Each number is 500 + 50 x the weight over its row's rms, rounded and kept within 0 to 999. Layers, rows and columns count from 0. Numbers have three digits each. The size before them is the row's rms in percent of the matrix's.

# layer 8 attention query, 384x384, rms 0.0535, rows 281-323, columns 256-319
109:479478539547517557478440499530501499484400378498419474458553511571529475414502524569508528588530435528513574474538587489504463350423415392487492384446420503453458596558438469489450462514479472
094:555480546523488452427445558478460567511571529524502510559536507474437446453395539529491524468508462430486541543575483458585438504583418378484451458440557546442546451618552543509488594587568491
102:519584545525472509480525411446551459519556475558509498540493499532500480521489592514443422546515641446542541448466571552486493507570520593470541498563505487435556492483418439550512433494561504
099:410606499519527425455421481468487483484570473465463524523478419484494487507512631422383437539568517445480552509421465447531488540568509611467498569601645502457516547488594522511497529502556510
086:429514473379496514492512486512498463488466527481509504436508508494479455525441339490519456528438553590491545468494422549512503537476485542440537514500392453599515494405471446503434573441476501
104:545459460605445507564465531573569581504525487561422532561462498525565491484517515433444484452535446511431550573509555414504536483395460428558488538535563626442549486579475579496499453578443553
105:476578490458438528550469527558500537429399398481440530461547456554529535544530462566514413478499503530588521485505497521544476471432473509498492444484428475520457541534472540468474459572426481
084:579577444447460595442457611494583571444451592514482468489495506498544503562571540570611490446526546484513404511461474511500477528468494539444471544505495591462541467527483598448519565416593555
099:488536475534463623520479461496557534511450618491527526488499440595542571570565530549475593406434512518602524528575494521639472512550527459463546427570381475483605552443519454447564574474565484
089:487538489540517507456537568526434442602530465529429464541426538402426506399419525546413508498591538452500485495435539507449499470511481507452518589504572501507460483523407469530575381568461450
093:458431479443379589463402451479573594520434498531468518462644492565480557554581514445530464483534442529587502440494538539446488502498511500526544435518422472483502571520587439495457533514469459
099:509573431590547459448504502542438476507481471509525418537373509479430362518458504547597483520528554490395552488439367467604538496472544422464383524489476507476564401517502579486422461588458477
104:480536477529578447517507517472497426514463544496497459608421542545449499506470462523497553534497536430463493556477490509553540418401538537505486518525543525460522440512477552484517517557530437
095:541479433545575482554542479500475364562487520435511487600475481482475412407518491505417556437472488420433486452608512409585522476476475530570481526450513474412493468409379482500492495546479492
094:453502502391468578474479481504529545486499545484429592489514592423495452500538526543558539517488461552518497454557533542470441476528360465571532451518471435502468544504495512441472490402489600
092:494476450472570592446439481457455530446495478517377550467464549440463543497557478527495511560500459482463466518577468540404527531499372481519444505586469532449428580452571453557480453457473535
100:386473433494461520379599493493510514492556495512509488501455440474520386439526458546481579566524484535482549477474485494502478470512435465514496454456506545477466534458501535512477457518477543
102:499550546509484511551485461480475474493468460512503473590539598470507507597540580534551522605477458484528542465510559517519527564537458564490461498426443508459483453514534502449512600539422408
112:571386467471485470421517484447478444509487472502446577487456538542451443484443475540592505548553456493496480511523462421430455576505469437426453458503611542520479565592529543616506469581489512
103:450491478436459412481577536469515559485500505488547496509484488514548455632408525529491529473515480470551539466450501475487474574498491477442585445361443491490522526545504554515477511493485581
104:568529449526511440460505462484413488475537457460450555521472568512455383502416464504496462532522556486429508449428418481460473476565444444548441490498475452494464462462427533521447480525463442
101:513483451408513510509478467508505470481518461437580417501478514483521581422528448479575521476447451518487534514440471510475513409463446555556457536457497488510428491512465453532539520512531455
093:563525481588515467515470575459434409504485477530428549587522471487434441543561417577495464532472596450503532444534485484425516444621447547446433494494565472463529536486430542521565488540446445
087:510605487456542479564484476463501526508430431525466554484522591466417500604542582450459572459483514520565515547551496461487498555523448517466517544524503532547424479428525523352527563501499518
086:464496513470490499466498456421525570611476425441459547510515548429481586515515607508476562532461514525506513460568509458540511490507507437534445574509521600527467526450465424418550474471520540
086:537466452522534476500509536626489419466526532494458433476549509468489410471427423438570506445456508417454539464401497492424530537518493460504463441485485443540514452539555533453413449488503420
087:593502498468455554568520485453494526585509408509491532469532477488516583573521620487440439502514489573573428504617506494532498562589526472517451558475508476481535548498425405438609532577532548
103:550465490399471480522471511480509562464556474535542467519581525574465572535516401459575473486596547514509471465422507537451492399447388496491517436525496510498400508560590464477438543478490464
098:534525399419485548576424550438586510509496476553452443530475508518429613450529451466529519462598515460461468507504541544395533400484409503483494505543520479584455540501587452439518494502579398
093:490459506446521474482454485540500540406487465455473471470534491592539487381536468511552493483609586459476501472401553524369473370510444465481452508487559507511427496471543504500427398555509412
098:532458549541626555532512493526476485535509539514481564536533476532497415495480580487420436503410466556520496431490459430576521531518523520470441567517526508496573404511424553568519432564441527
097:591514403525538500505465590430378501513523518494519566534496474491459399541461481486554530570434507465501537472484463515532476551537491454473383546495482454539536485564488587574576518419444435
091:508495409459413573501450640476500569531510574543449428462435424441418531407580420525482508508434536448505555505599512571459531509448502517535481530528484496437505597549464433527526466452452447
098:619611435534566566544467504494425512517458439579402545490454460501549539527583478474496475503478526596541492536496472567570630478439494476489443531515541410547499534415481489553519457654502483
103:491466442487376517496528479527480593529507526597406594596492462438475505578489595464389432459515439515535559501432534494521521558500560543576557518520558488490586532567480509490539531574407574
108:483521562523492473457437411460584535458490524469531488450492537489562416457483594484565525507504545424490436517536564422469469563540471539454557447604537521525523454428527534499455452437580544
104:495524447551531496484525498411503453558569568528562532595577491510520440561520528482409489484446502491482478443560525499529407519487510563533489454468462478513549517416481519499493473401534525
111:445480497479460525566534543576521504481554481446546467477496503473503540495478427443520571540491452506468525505419496518419482438531433488602487564480487564552501551561469485437599507505464535
102:559406567577534520474496610485413462459407493501442543485549488517462427422475545526509422602458524413497521383501498519430420461577451558517549515487535489524508495519496554527504411603462449
108:472486502469519498523414478590572428501536435587402526512520460508521538551482494474520393489464505547517561495476510590486399523534506495519503499485574398493482452501453517581475424520442489
100:458509554458527458553535545602487462568539354437533543498480431442510515507452595449442456491492483539545568479396520557583542529563472423551436533482596465522565493517543574655528617512379533
102:484406534425564449481526527552446391505546429469492521474481490447467520473505426506550453544517524493495489525413428543480530434505479466537485534514609517448534433511497556530490397462471500
099:507559445487599412404595514636393425395528483444538504480477505592453566482447536503443512584549529491466519478400480452531477503524535450489406535573515493464434449577546525511496484492487506
# layer 8 attention key, 384x384, rms 0.052, rows 281-323, columns 256-319
109:595449535467489584526457435477540451512484481452470465689486528501470600549485474480592548444495576520512493578419576430429488438452406510479530481500498523551533517548452524429526445595441512
091:483529454448436448439494507493507459464529527539490567391513500579458380509563518438397428527559530526479465598450525422458448517500513519502473446615552553520490668522601473568466539522488485
108:508506566510487540534519537476523502532501531481594604471525490492512565425454456490476595569548443512477566458509461499491533489526473533545550492466583390547428472515477567509527446468485589
100:506508482595464475420467576516467513547525511525492608434519536539523416509515550484415409514552453511489533539484386442575509510470539484471516492513533429510492539546550485527477558462552596
089:574460449502615454523548475535508518504457438497534437517407435379485581413477556510495607531480475538532490402456444549489603585605521507468524544490483481544431446413482453539559480527469565
104:524490516437440425501488406501520553460524539561423502515554560547473389520611464475447409415533601503516462618569524448579432516428498414494506479575511480491561568514550484490503443466458544
103:602448513511518517510503466594549437521533437485494455611480414445509535442503444474645618512466496575513498504507471445475613496450505556485524523473383452604531377514460509475503414658511490
086:413509490590519493438519579465474425454525506483560454542438491453606517494479569405442446577495459517402564518444554550530530547502567452481486502424514537490443459529433485456536389427537477
094:494455492496449533480492509432534484564416549516501446577472399556498541501575544472500518500554442602542481404419509498565536609505492556539566591509504403507463382482532493503532463495555544
089:489553640405565465500488462575463609517447382515526508456520670471512467486505551473451462554469468436482515526550434509457432421500461571493426463487386549498502510501505572552527622491497601
095:579454476514552485592521506491512469568587482508512546520476459501541494595558425571501551478485466635460508546471430541602541548519477443538532519449511450575480528463521492472439498451416453
093:515462503565412465435539507482471454543472598497518446563545546518527574478456492485580492528540497522541467509536523450416405462581485538499535511458523502514502429566441438492457521428563495
085:490507562448507412494539487500488422575483552438559489509504493464447591449429549457554515505490513499550531568548546445490474509509491536459469484493442523530550410554401452507394487485520531
084:553461554432450474465533446510558490492462528502552469480611465513512535418481518476583559528549552472518491600495534381468476541509452553467470451492477492457490494496415499536526494481482526
076:495535479563623488524449541546470487534452540527360577472474498503560432599491473438418444543522482528460488488455438520511509495506525486529541569513519508512506501361465562460558512494493476
070:465515510542598497512495546535431473496411571533426515490445463515465414556446513483470449529433496554471534412473443597577524547516566449518533524487527534533450432344519576480454492480559435
115:499543502576451495473611462503523524551495533519389554460514504425551467587580456353510528495530478569485530494529495572536528628525463481509556493463440483552398448461545453484456566535418459
108:493562432501430553458573585418495494443521543494481528501524569436594475490514516566484477589468577552537451499493520565439492519492455463550469511605438467607548426461396461531393516424525482
115:439430461493453454499542430449451518572502485540563496516427569466431550535402474528523481522518545518445546428549409573534550524638410442485550541454573476510479567441482447473501487460494517
107:463493604562477418535564532441550496471557483481506639457463537484568528511489525459459389547469544503472540522520534558481537507489500516501558437555492476466533466529563479546458502438512496
101:463580474550490469414529466468502541516511492557579534580502546407549488451417547501529509547507468591494518522491541529427553515549474495422494541476428504546495588575558451560486494442511507
104:460443505488440561543499579576456495516494387442464444502469385479581510535517488480490505562498493452554539502477537473417538440400462422645442547514469525518470507534533473488499494549495522
093:439457434501537537466540562509516479603472497517565512541560519453467532477440546529543505413485486490524504566548526557475484537561514448551529565442423549556475476570489495517444464525502444
088:568520575462515546483437439495524477524490510436543474581511411476553550433515402507542531485351485624524406360452440502555562548525456486585495490429497464581452490487508454482452481523416528
091:650477516506520533509501538434492553500585591507520513500464454540480534549523436557491511480542534542638529543473529520564570544422468479515563425513454396455514570523549489581549534476408560
088:472506521517518436486507456496508560551452568498571499497541564515525460468399510467574493527532488428523480459473526484429460537498554527497502509468533583448447452542400470412499447458630498
079:505560506481461570542483517496513499464574449463453531526476518528524451573631453572452609506462571538457507523499534525501536485441509564507490475466457487506518534447577521503530600513424413
105:529507374509534525555493549388516437516540487490436471479437520521490569521525532560510553528445504623499460465484502579556502548456567452515580550542436412583565504457531464509475477503442451
111:457480513522618599618490566517494493482479467453420583463466441480535452614629501611437417509488513521459554551446488563645527497462532465568450469494532479463503520417495509483459465492403489
111:490557531489521534594530424476534502454494439470456540484481440569518434615596531419480474501503526584477480435501485621557532541509537571571518487513487474546460497375553525461490543504507475
115:603500601514444431399571496484520498509483482458588378530536526536511542355398564442484561516546514482520449489507558390460484547536494553449516489489534525487544421612451530500509463520461497
119:466448469542531429462514505446464435561509460489625483525430498456481492418371542487564432464534509440473491488472542442420543525544470560389466534528535549503550522616496519547463405515521517
080:569495457521596519437480502490447459600487551542485479536504588447500382540488446480560421402553479501461477466438531476507497500483539494432510573440509496555465474586491572528525453511522450
100:531590473528509488478519520500468405474415465472510490524484467522510476449455534555513515505421485460555535613523529471557468498485593547492415513479464552454538518483441504445530522453548521
106:614517501563508471386446509461515518489545569554496398522512565468409452463526502484565542492469549561576465494534436437532546504461439476415534529416506566453575486580471557536421486498384485
108:499560517490452527563502411489494524487534474524507518430499484577531476564503451512504452568573481547464498512495448557537452475528490536525553548520572449501450563462495537469523586474531533
107:611555465442458468520599470500528537465404505462516538428559570496496514490469565479490541487601523512511398516526511481478484599522514577436536499475451514497469463477486454449586540531457498
111:535414539534466564495424527463535537443493460448452526471462423454619422489595475460483478517474509460445481439427550461469542535430454507576511469595508499518504506568572537475422449612488567
102:460476514486461502497528429524521501535471467552570489541416518562495421554527585471532484417509485520475462461534620566470534474522483534448528492532519494537467493495503543489448489425556452
098:517523488518537464409483604446516449450514473570455547488469490418637517457498478490515540394471561605521529512440565456443481520517525449522343567463497542565537498511576542442526504495512497
095:560563432489467458614430508547563493596453510505524469489604505560434490465453584453438396609482489473493535516523472496497500487539532590399682563574447436522437442501501404564543448622470514
114:560516454560487432526468610506532443543434569510494463488622518587440390445496582407491389554387513434485536593477464404527469556584504487432501516568479474590632457535502474523555391605549489
086:480525522467526542537514504485457433476426432463504518540553534563455467535541493499522454493459515449546439494426553456377418509475485477422559455549508421558476478590519487439461479462479496
# layer 8 attention value, 384x384, rms 0.0422, rows 256-319, columns 256-319
102:457426465503457526524483469476470454457560518514479498531501408496552477492551493585472584448444439524493560515474509425495521499551509505454509498474595545592503556484483569502562528538512553
093:585514472492420484497533609592541489465482506460497462384433443503523407505503487455381497473479515584534454519539490510397501471400508455513518525519464449570551559491389456518475399511565433
099:549458579533526525446522557490523472515544535507539472510526392531523469509583460481568449537460552502563600472472451479555433515453505542511577509424496537515504529565573635555394437489496513
095:598472491601453494516615510514503445582570493438504513456470514453552610601532474470470518442410453506525544450426520480426534444508505542599485515417504576548499507514489498420488486492549526
098:509484527564476484515486488492557525618496499573505474511444420487492463395568652506449442499541521483504541455517462461442486456602441539468565543463556512521445452478445476492504520572599568
098:467555476422365472455555477518522529426516486526542507510473484557517533457523458535487540545500465543537539515584475473518408431521500471464502562543533424516502525505483566510452497604492495
098:563551421398509519501479489460469481439438570490477539447465518563587524531497565513482500403529484474486473510433491490521498541521463584505445445544511482513474498439516498473434480490489563
098:453498547487495504583562486496499564553528519456511471524410494563534620553543547452491500552456483462578576425493484479540520466419502515579483534473492617487494518509541496461483506498529514
114:387548565522379470466450436464502401414442476499509539547472592527544451511467493531563538479502429528560554506466651521514499471414518455598491490509463410470470503502497506443549484498507492
098:549507466518484539491518550530479476458522534468485513492601507473583495442464502518438477504516509524610474527479452504431440417548503540567498501534543512525524544541496545629462452433439586
102:465539498429420542460444490470410461542553555525477532489513418452487497544480595481487428417473532456518539556446577518414477476510573527431466551550482583571507496498580508613495438383470572
106:450509606564522458499536492492483515477510465484487528423447521487548491469482509498539569479411472531473551503471496471532516604426558514603500419458475533467487424533477531471467465524492466
096:474562418486532512469455485530510539497448559483549481510524514453531516475517481456440428437492454555495554543557508597551506579463552483480495419467367436581552518465481456431478455507453468
102:528499505493483458504536467475527566630559527476504462526468487503547578497537499531487502527455456522595533484513496469520524389437580576533557475410385499526506550510451476406520501553549484
109:473511580444487501506543434513498486461479432464574456488496604546432481490498416445574555502551501549467548529534570495495464555428443414632527473515390485516495494513464476441534384462546527
100:478484427465466552507447530440444400474560561477490500484575485488534467505478446478509446480511545466482454541474495499515503552512515543557500518526465484604511471525480541618478409537435548
099:507483440459450529494466555519470501580449497536541511536510511497495607627472558539522419420479449452641562445551505578481526431489455630404454412548440445519507541529537471526515554474431519
092:528508587448463527455431502505538449448496519514412531459529539422513398382531559432566571510513570504413519493519488498584487495488556501471486536464514500515508495493431542540456494651459627
093:490616507486459475483498474466465523534458469495458536547413499494526505549481553517502476453481510455484536563536493509468525530466616533477519493563461539517481424467563489305483465388549491
100:468482490411537511492532551482444484532572481488471534468533556485517426502540537514476565518549500545425599520455525424557459501501467509474508590530587495544530532520510534567569431558373580
107:495529415475522532384511467578468489388527529505528490464556464512450478511509387398513498445440460518523443482403437565453435561445515540537475498484476346529519497505460582620447459499561437
100:407511499329435491515446520377434479455495509481485522513512424571494482534493588473484461497567495423576586512502501490565488505486477510516547609523529469579497500501597500523475543367416555
103:478423560509511453485427469452447505540525506483537395441569399493454571574459545506597555387458502532516558523584501556575533550493543601453387436482386487585457512494520533497507479452467523
101:487497528500567484511470493479536509585441461529537420529320554514479482481513571548525487554522495393541628523558520446555485505558517524477440510593472427458444494538479428494547620526469463
100:425471510546556487532404553540485505556485514476455526503506490461492469506408551454543414441423548436385578487454461524560534514531491550432480415531453543471507495489559531440442508570504498
106:562552516582505415482564458469527546450528455543481458514470474540597523488493523498532582434562464530475493495440533454425490477537498534495436524487477541482445462469442455492487490415534449
103:427453567476438422555523458456464544490545468508475452475504467585430496540499506527524514551572531437523437526475593509496484489509485496527435504473483427476454557490498443514470528417475480
099:515539492484531507551574475558459593526433491502510541504461449506521543515547497465450483491478498470385441533538443563478515485560546502490532474432465507480424469438421401404510483517568389
098:408426488450600461517392500598530562460446533527493493557456484527465497581519491375545473523491466454585426460407500499520469586527380554539502470591536433382455484476495543481514551502464475
108:457546547504471507473537468452500489569484472530545474463440454492581494434507542534509499551498377557548493538447540493620484529411579519601440557407386393443435527560523541512483504448510386
098:514525465433502426398533451534481506530456558474527552484470718488454521553472403504432581486480451507497477532463508470429441453439493451515472443571502460583520455510573424385517574426516467
093:478610482441503488417555507509431537489528516518494543524504525581526486577492482519527504427426533467476518518530481484425411443463471539451473391602491550409533477519548497450409507356515508
112:442508535484491489502472481485485480479498437469491515544478422546573576440583559495479505561528582471470546484452459498598596546559486565450564453411527433498506539455466489626406396499458455
107:501465570412479522461514430569545579440529514498470426474471548546521467512548476511530564525572532543505618520586485497417529585476410518444555459505477420530579536474510491508498456479488525
106:482546493537442464473486525526490520478502406529489581449523526468517469531527529553482503458499632544492466583407519474475403418473477481464481605541540543437450501512525538575566559506483498
113:545492493489496487461548415473501598450431449445466418545504517523431472483513444483496523523492486449377504481577495509377478509491547434445476456416461455413502573522483560497484417486503586
117:378540434491445548479548557519426499478492446520476477571439507485448526512499546471545480518470476474483507441551575549412513528459564424555566559588453571487463495482509540531453477440554600
113:381556468549429472543603540503432438527505527480521509568540484597403559444491599464512500511529565490478549433455474476449401467505431489507523509535495555474515431500517340429436519430562567
102:433475552497455546607589582464495415435511569600473476512463590580581460515510558459515504559444550518551511528537490512465508441588514509434439532562386476460519438485464548483533578422523499
102:481457515551509474551546462529585529540450517484540572529514452491396553433521520510525429512440564496593414488464473430487508578515460498478487418544416539511532542496502519486441473532570607
106:539506497524535506475517442601519526461551483482531490462599491541469479477533443520428481427358554497494531475444517495583440428557488449566491559489490609580462452495476460406414536463434553
105:420481487486449496536546462498476474486533498489487572528543480500581470474481419463542594512501458511518395439471585504558408562462427445517534563446451575432497458508460505490578519542569530
113:548544467500462470439536388519465556455514511502515479525548424493486524507471478376441508539588409436534541512525434471513484469436577472494525503418627374496523548466438485465551494490435437
109:409419488391481494474523440560465581490510419532483462573448473492481518554516503472589546554494511544536507523464576506478529553458479415464537515486463564469475561519467497516479612520441541
097:523417440606486565476488447428508519451580428523506422467523413457624481497563434531487543463454576532511542528614505463549524474515386495526414501532600554532503524490473438415505484621463407
102:491510498377511459473511412620567561456593463447470530476540563533410541571455423434611537478488477449591519531453520455455422410459438491452553456490481496664570531477463563473548563443530508
114:454539466426447508595472536559491505519461592574495541515436591516493410427504469479557546608521497508594455422516521512488413493494478429526583596483554468408522404463491510602479533507494469
112:482554442486483508503446588468479546602465471433464536487494615472492503521466596564563513555485440465470442423486490493472474488484462453513433573527478501409504464531545484448554457539560520
108:480481538529500496539526487463444491520497571540567444509452517495537484492494442504507505478575496558546459526518546502497399507511483545533493527519606525522489442474526539484515562453478466
110:493470499436523486470525447495555530404439496519483470512451513484413531430476482550459479503466506451387520498617498494452526561510498507466467408501472393506498575491508509506515395577448571
105:506481460475513468492568492557462512476499498479505518542480523502461619462447555569481458539514533482542472527553421469468436484553579486452510439497560463516548523494489561541527483541550552
109:511503526497488495493486486526569428456420566486550525508518497487592460455491459514415420472496551474504449451474511525557493605562542634453518547499513488464447465483538487427469454481409582
104:454425533481515536518477550587522419382438546458496492529451541525548562532486457471556490614400550470480531547563496506588579515506504396511483392430415499548481547534449575477600546466473590
116:500459554543508489532518508566554511511484460504521514515525498443488540505502546564358399450470623530388452585411519471512573482514578518498383519520484552510490480492537522575431426491408568
102:555421576527515510604525505505538472481403558545533427445452480542588513527426488561413523536485462586536448462524504502517513586581485481445434419426447451529550489465496497457467519504515492
102:394465502500537441572481583433478534527567516473459491425506404508525456536546497519523553424504449464476563543617410486446542451490514479436421479477525476537468565469462532415498506587446361
101:573451566462458478446532472608552529470485607427481466539457505568447576450474507477544485518466434490525431493458531529444508490449601533578482404413453476569535512519483565428549437469611601
107:469535532588561560492430514479418588569513519495546466448488484490551367540483502528492489509450510519412486594476482502569517554517544464472456585475420552479484454472561501437459537513424416
107:528495517492546551545487454426477462487509536552515491494580476564579484497496530402602522519414460524548604532585492482503483531504509435525532513492530504443552538465482533561449582511477481
105:550478547469543494529497482481525476543619523456466425444626514563475502557516570506550521479520503510512592581464449501449538472475476567532515488481524417538503551546468466504586623455415438
103:528484504547540486488580489586486538596468526514518510532508559583377510538501515488500537472411483525603462429408583477367438439502440445473537508483491560577479446496458485452428637480470531
120:587473496507544503483523445442537441464500551450492477480513446509556463491504444566498392472496495465424461469498556512534474544507508539573466423510430511481486497527500574495476401404613546
113:504520531585482447523506519561548470413444457520482480469399529551582477565463593500476563540450494476483648487487439504532640384506528420511462419502492579478554496480464515564434447500476599
097:480519589512500505533579529566498535418537529476554485523381467541575534528543499442499520470495424529581499439368492513485566490479583474604481498527481553576530459478449520424517491443501601
# layer 8 attention output (transposed), 384x384, rms 0.0423, rows 256-319, columns 256-319
102:525476367504573550561466464532527492464525608454526622535507598470499522492475583455447457530525541554419488457501466457509513521473584443636480521490484512526487426646521501415523445487490420
093:479537446503493466474520488398550527518534488443458518493509496474613515437378484477512564482428492486546556416494520546550473567530515537474468427536467527520457426457490511443466503485502585
101:505482498433424432444472616497463505506526514503540542508395570534559536522483526491553562469505503542514460481467501452477501542418544497496427490456417439418596523532530501521567473527574496
098:559512528462483511449472463384544509504484518522521481580431489400583503458402487494520551418459478613487493443561498525516501507527538408639352461445464570472504525595505496561500483575475473
104:490427503446548523518561500602506362543632504531443536525472522554475448379410516435423442562488352514461543420455498504441523503532446490450490566478469485537454475532527480446521563437558474
102:507478416564504567525582542479544390441540560453518465546556602489467517479549503444523419567492541507433552478432427520530430496469508499451436452439514430493475469459553426441535492501444472
100:481461572505449564433498585469474636501539538519490529585464554460438471619529561652522416470494478575421468489482573505491546490475486483512500488425527517466522482457572607537506400543442476
099:503548609399452496471470467449489546432516513475475530529541522422543523448432508545500546459509517569472463511522510482527488550501571380547483461475479548477576500589480533598538508586524456
114:530581502507512484503495568468455534392486425470475534456468506519481501585590484547466501434556627536551445597484485514618412492461496500486550475467583508474568607561599469520487495522462485
099:521609470463485423578537522457559416461444479452510624427494545501578443556517609498484536478549473434519415495488483495533404554413526530500526535506513550497488511486472561315476466433512482
107:508540408465532539483527573495514527515461473492526532474492430458469498523440494537562501445533493456543433546521528512497464508512520577583574537551529496448429455491574518380500506423464590
109:520489539473409513506397523495453604467476483509530452476577456536513586459608510526531551548484515514573462470485534474563435504464512400557489427502445501456579524556474548626535517538425449
098:463506581548411505582512420519587510438563606506570407503535487490547467540487495478469521445431495514375586413457499529404565507485419526528543497464595498491447513415439556399460555462515576
101:456469618441460432543492518543551527523551587555520412543453477522583606467512441493517606469481543621394535516465513496447533465538468452543475487476519536497592526551452564535548491525447530
112:510492571527465505485468512452445580470422497503473516431579565547564551565611507532473575476511557455553459517562504505469410475468492426504550457502504499476569608558561524509524572535496530
104:527508453472456422503548522448510553492461481455487534453487557519564501605519627553409493481527485475523474504527472524523442497455520474535465549477501551517479507529581562369515577436483535
102:439556394465456603566606485468594454531508565515560486596419383421494516439478515430539471521434557592499577537501508508508585562543488583532502588431518483437493491465541426506495459483526545
092:512477384546525587554502549498452537502523498434535514426592591593524519495594468506518571553509497366581535451456530484531411498487477560506459511585452430503517511514549583441590576422455492
095:478501618395514508475505486567490639511545487532503434581511430486431514537373463611581494458410482585370523480496530517413545519614452475534530533514514600459437466552528531535474458496473493
089:505505569501459458531481561537451527471533499424497550465612607573446497556553597516470476510574486470488390530471520454494435484487504468471465537512487436538607492581452539486574494538477485
110:441528435627523471505556491334560461497481493508539470566426542447568523495577460501502582456563477464550540480510525532540573502429554553526464462478463485453440466425513500461505443461498565
103:527583472498484517482528529502484479488432526494579521524512508484466465548486477515525497472538551423516405538477514506490454509505555627486604558495549449472546506429566442442484535483530552
106:456461483511498513524481573557486535525505510543555475503507413445551571443544539466598522475391538494515497474510461535522506529503474541559520508507519466495477467446466532525570567449467535
105:514448486482470532542566499550535392508602465535493462483481459488435481396523443420445483576477529515520542476440463477513450471493427540491522535470553494571544479402503522496570631459575508
098:419547573442472571552446551417515594553478525579507469559494481447498475482511525492541503463432410505533487426602489447483579564519567520517541589535468538482446518562459554579468516446515470
110:555462568521487491497572468545446442505404417529478504493508437493448510478564487566550525519417571507560480491566519585615434475530382475532467421479429480488466457455442484578489464600476489
098:507565515540506498417531467460510434602360464464467533500485436450506502533497459514530557475482621369594521539569473535543485492533538509496526491511547515519502571382584400553509539511549547
095:462441547546560487491489373503505528520512503524532461518570463513465490431422477497509507530450441494452574456454519517458566498573455464466489440537498547549375478512463492555423520474548513
093:526542466525469508519539446354542528510450516495456497584449568427487445507524504540457490469545556486586552566536538475542593461487584544499443425411456519454489481455458480546515469547502502
105:498485544556493469490517517539498454419469463416546498456579497497504491509536416489526589418472522507514476528461500538559494492531482620494427426559543501448519539496548462452482552456534526
100:464498579546499512479546468472496518543586510516541472565484459455439459552393417520531471407485569561346553521491567500461531418538494501507476463477562541542484432496474545590532398577473502
097:505403481537494484452549461457522487515461494519528440616485483456436508547470400556613454469487448549455532556502443517388492527518524499541465410462479498461421459470518512523466447580469515
112:497531636560479521535503434524509477479486518484399569572490493590499505499503488430446397576513490505526491429508558496608479587533511516412610486527527452410492561462565518474501435512510518
106:477504413431486534518461452483489574528500495490484493439475489569465542473517473470456576481495533549483510470506413585516434412520405470397501592506514458545512602529636509505599541452524426
109:535518518451573467506519463479489471433496519416404614576529490399464423575468497521486430556488497480548430472534488488506542490511494517541426521502388548541526443492459483523507463530475509
111:432525492503468560573468414531533555459453506510443578567420465427545505530477521560638463484429495431574549536532446429575510560553432571457504521496522534501462539507463542550449511609466540
116:419464477433510463490642501562462486488572492542501509450520455350442538467483455566426509528469585464495537526526446474586527494447607504494530511443447468490587519467469548556473501529460549
115:497506463394544461513497576560505497525485554592518455460506606509431440495411487558489522524460344524520528485483500431402532476452617467454511555482472466529490427414600484463572516510550423
103:474547446488517494582550556497455487400548440467523464537516453499400517535539434508424478498544677485490519410485521508454552486454484588530478457428531492505504525441516489444543532429474467
104:529518511457557518494435499466535441548476443469485504490469518541496435520504446469559472531546471495526507453499530494365567428534451510528539422504549574507402530462583526503532470592512461
104:434599471426476542460535449510531466520538432513517595524481510484562438530465458534487515446501456524526533492531482541529443618556526453464519457495464532578455473563506397557487618442532531
103:537483495474595425409522503586486378543492509500510581534517551428551478480475525574477459493518492520461486547463462436542456543500537485523544538533438519591595451535464598353454360460447466
112:439468453543488484477553532511510483553568409516503531483425488367568536442487537469544465508474543458497539562573543565535466494502376521459563530483483555456512517521440509478402443562512513
110:612430492406516475459527470541520494623484531515464544544576502409538550452481444543486507527484522541515463539569520533569575508474478500507624461559444542516604497439507543431522474591466447
098:522469442522455599513494469496485516472492461612475532536560481523561486523541544452479503508556525446575553437495540582545555510472545479518563509476492564542519522507508458507455574471544428
105:540508435455570508439517513460534431537498506439478619566469487454592513479452496535444516491507589494434499557501525493506442443519392504519462482473443582563497513506554454493548515589515451
113:597468517498568445504502521513460431501566555433532509461521561506494482438485496576494484420564533549484487427484557582567578439487556471516398544579473507514523458497545543512557516435458492
117:524487507526519481508458572573510506538499598493492504434553628466495519439500559561603441531483426584491454496501516420461517406452559482545421536499478491543509456542480529546459445492446450
105:517504396536453506556421526416483507518520489530514379455497532486440533483527467514480613370517502521528444415494474583449521469430536478555392589525519513586499506535569512501573505361463426
109:409595553510464507517541492477497554432511478408473638548508541510575493573494520554592397529535522471583582509489419426553490483516461566403564454489533507463416618435547478519471556600564535
107:516572491451519472511515535420499524414604414446492564601417557441560433543488477517545457546468528402541555516505533447413568495483421545510625467474494558427488561413536524500399550511530519
113:484605548483400472390592461490484434477502457474585500524512437570472474492446485376475466392591490482517579472442482523499441553583533532450501454548507502538459565535505429485465500482526634
099:491506487503484427481614486516572503409508459428547549545473429491474487544490429501437520566499657460447531487449416468542439508536436515475650418418512510471570500513530530479489513509468503
118:507643570549508495530520461445524503473513511450475508583480503568435432591504456490573413521547440492598482436502488437491541559524487524512500429510492498523457495419495505523540519489512543
100:476544438385451515514389501466500626539552362467511421542413505622530506464548467490472473543451505489463503499451474523504510532565450522510546457453621514433453637444575501489489586397484514
102:647453507538435569549447492451484561463512580598535560608491489481602570490483611419471530496520584491518459475464616546551670495420585532544499462475499558470464494483489499509544556492519458
101:483593463453479473442496536502493474507480458565465469562384487420532534504452499513574500423460479489480513531500450418447436519504376557480493492480615516475475581517462449479500526529467477
109:479542527518496437546482511593526536493494562471514416486523469503449437581542460542534501512448489584455502528495424475583538583559543442539431508490418503539397426554515499560487493473479462
106:530407439525485640581470520566563495537474435504510427481495463545509582535544422488453525548453560491486540550520605585480516453435524442577565515450545489480509496442523510487505545504550446
106:607464473488490540499463529496542580447384518511543535506428563635469518498429538476430527502482482524513509575528527470543552478501521455436459490505532474501496428553548437501623563450538515
106:510467405395544514559431588470489457594528486543489419490542533372516541403491416578481569471460416493416499520548542517394576449491466466472474492445524513481481476375469441499597523560554453
117:420644535517479499477483504537505481504432520520482501514440497624507462522530474473545472468427461522527577464473416436483416620542513525496511555473498475537515545600517470433424495402481500
111:449506469425445542570490467553540549439567452542550437585465466515521517488563503450475404678429444477431540450433529541454470492450471454528588451519500420459566503414496576514490503480462471
097:477550535526431522475453529498509460570569490529525414485477481443423533413492496525554483466472531581542491438509484566481409508475411464479491515442593479493551568532436494442447523431437435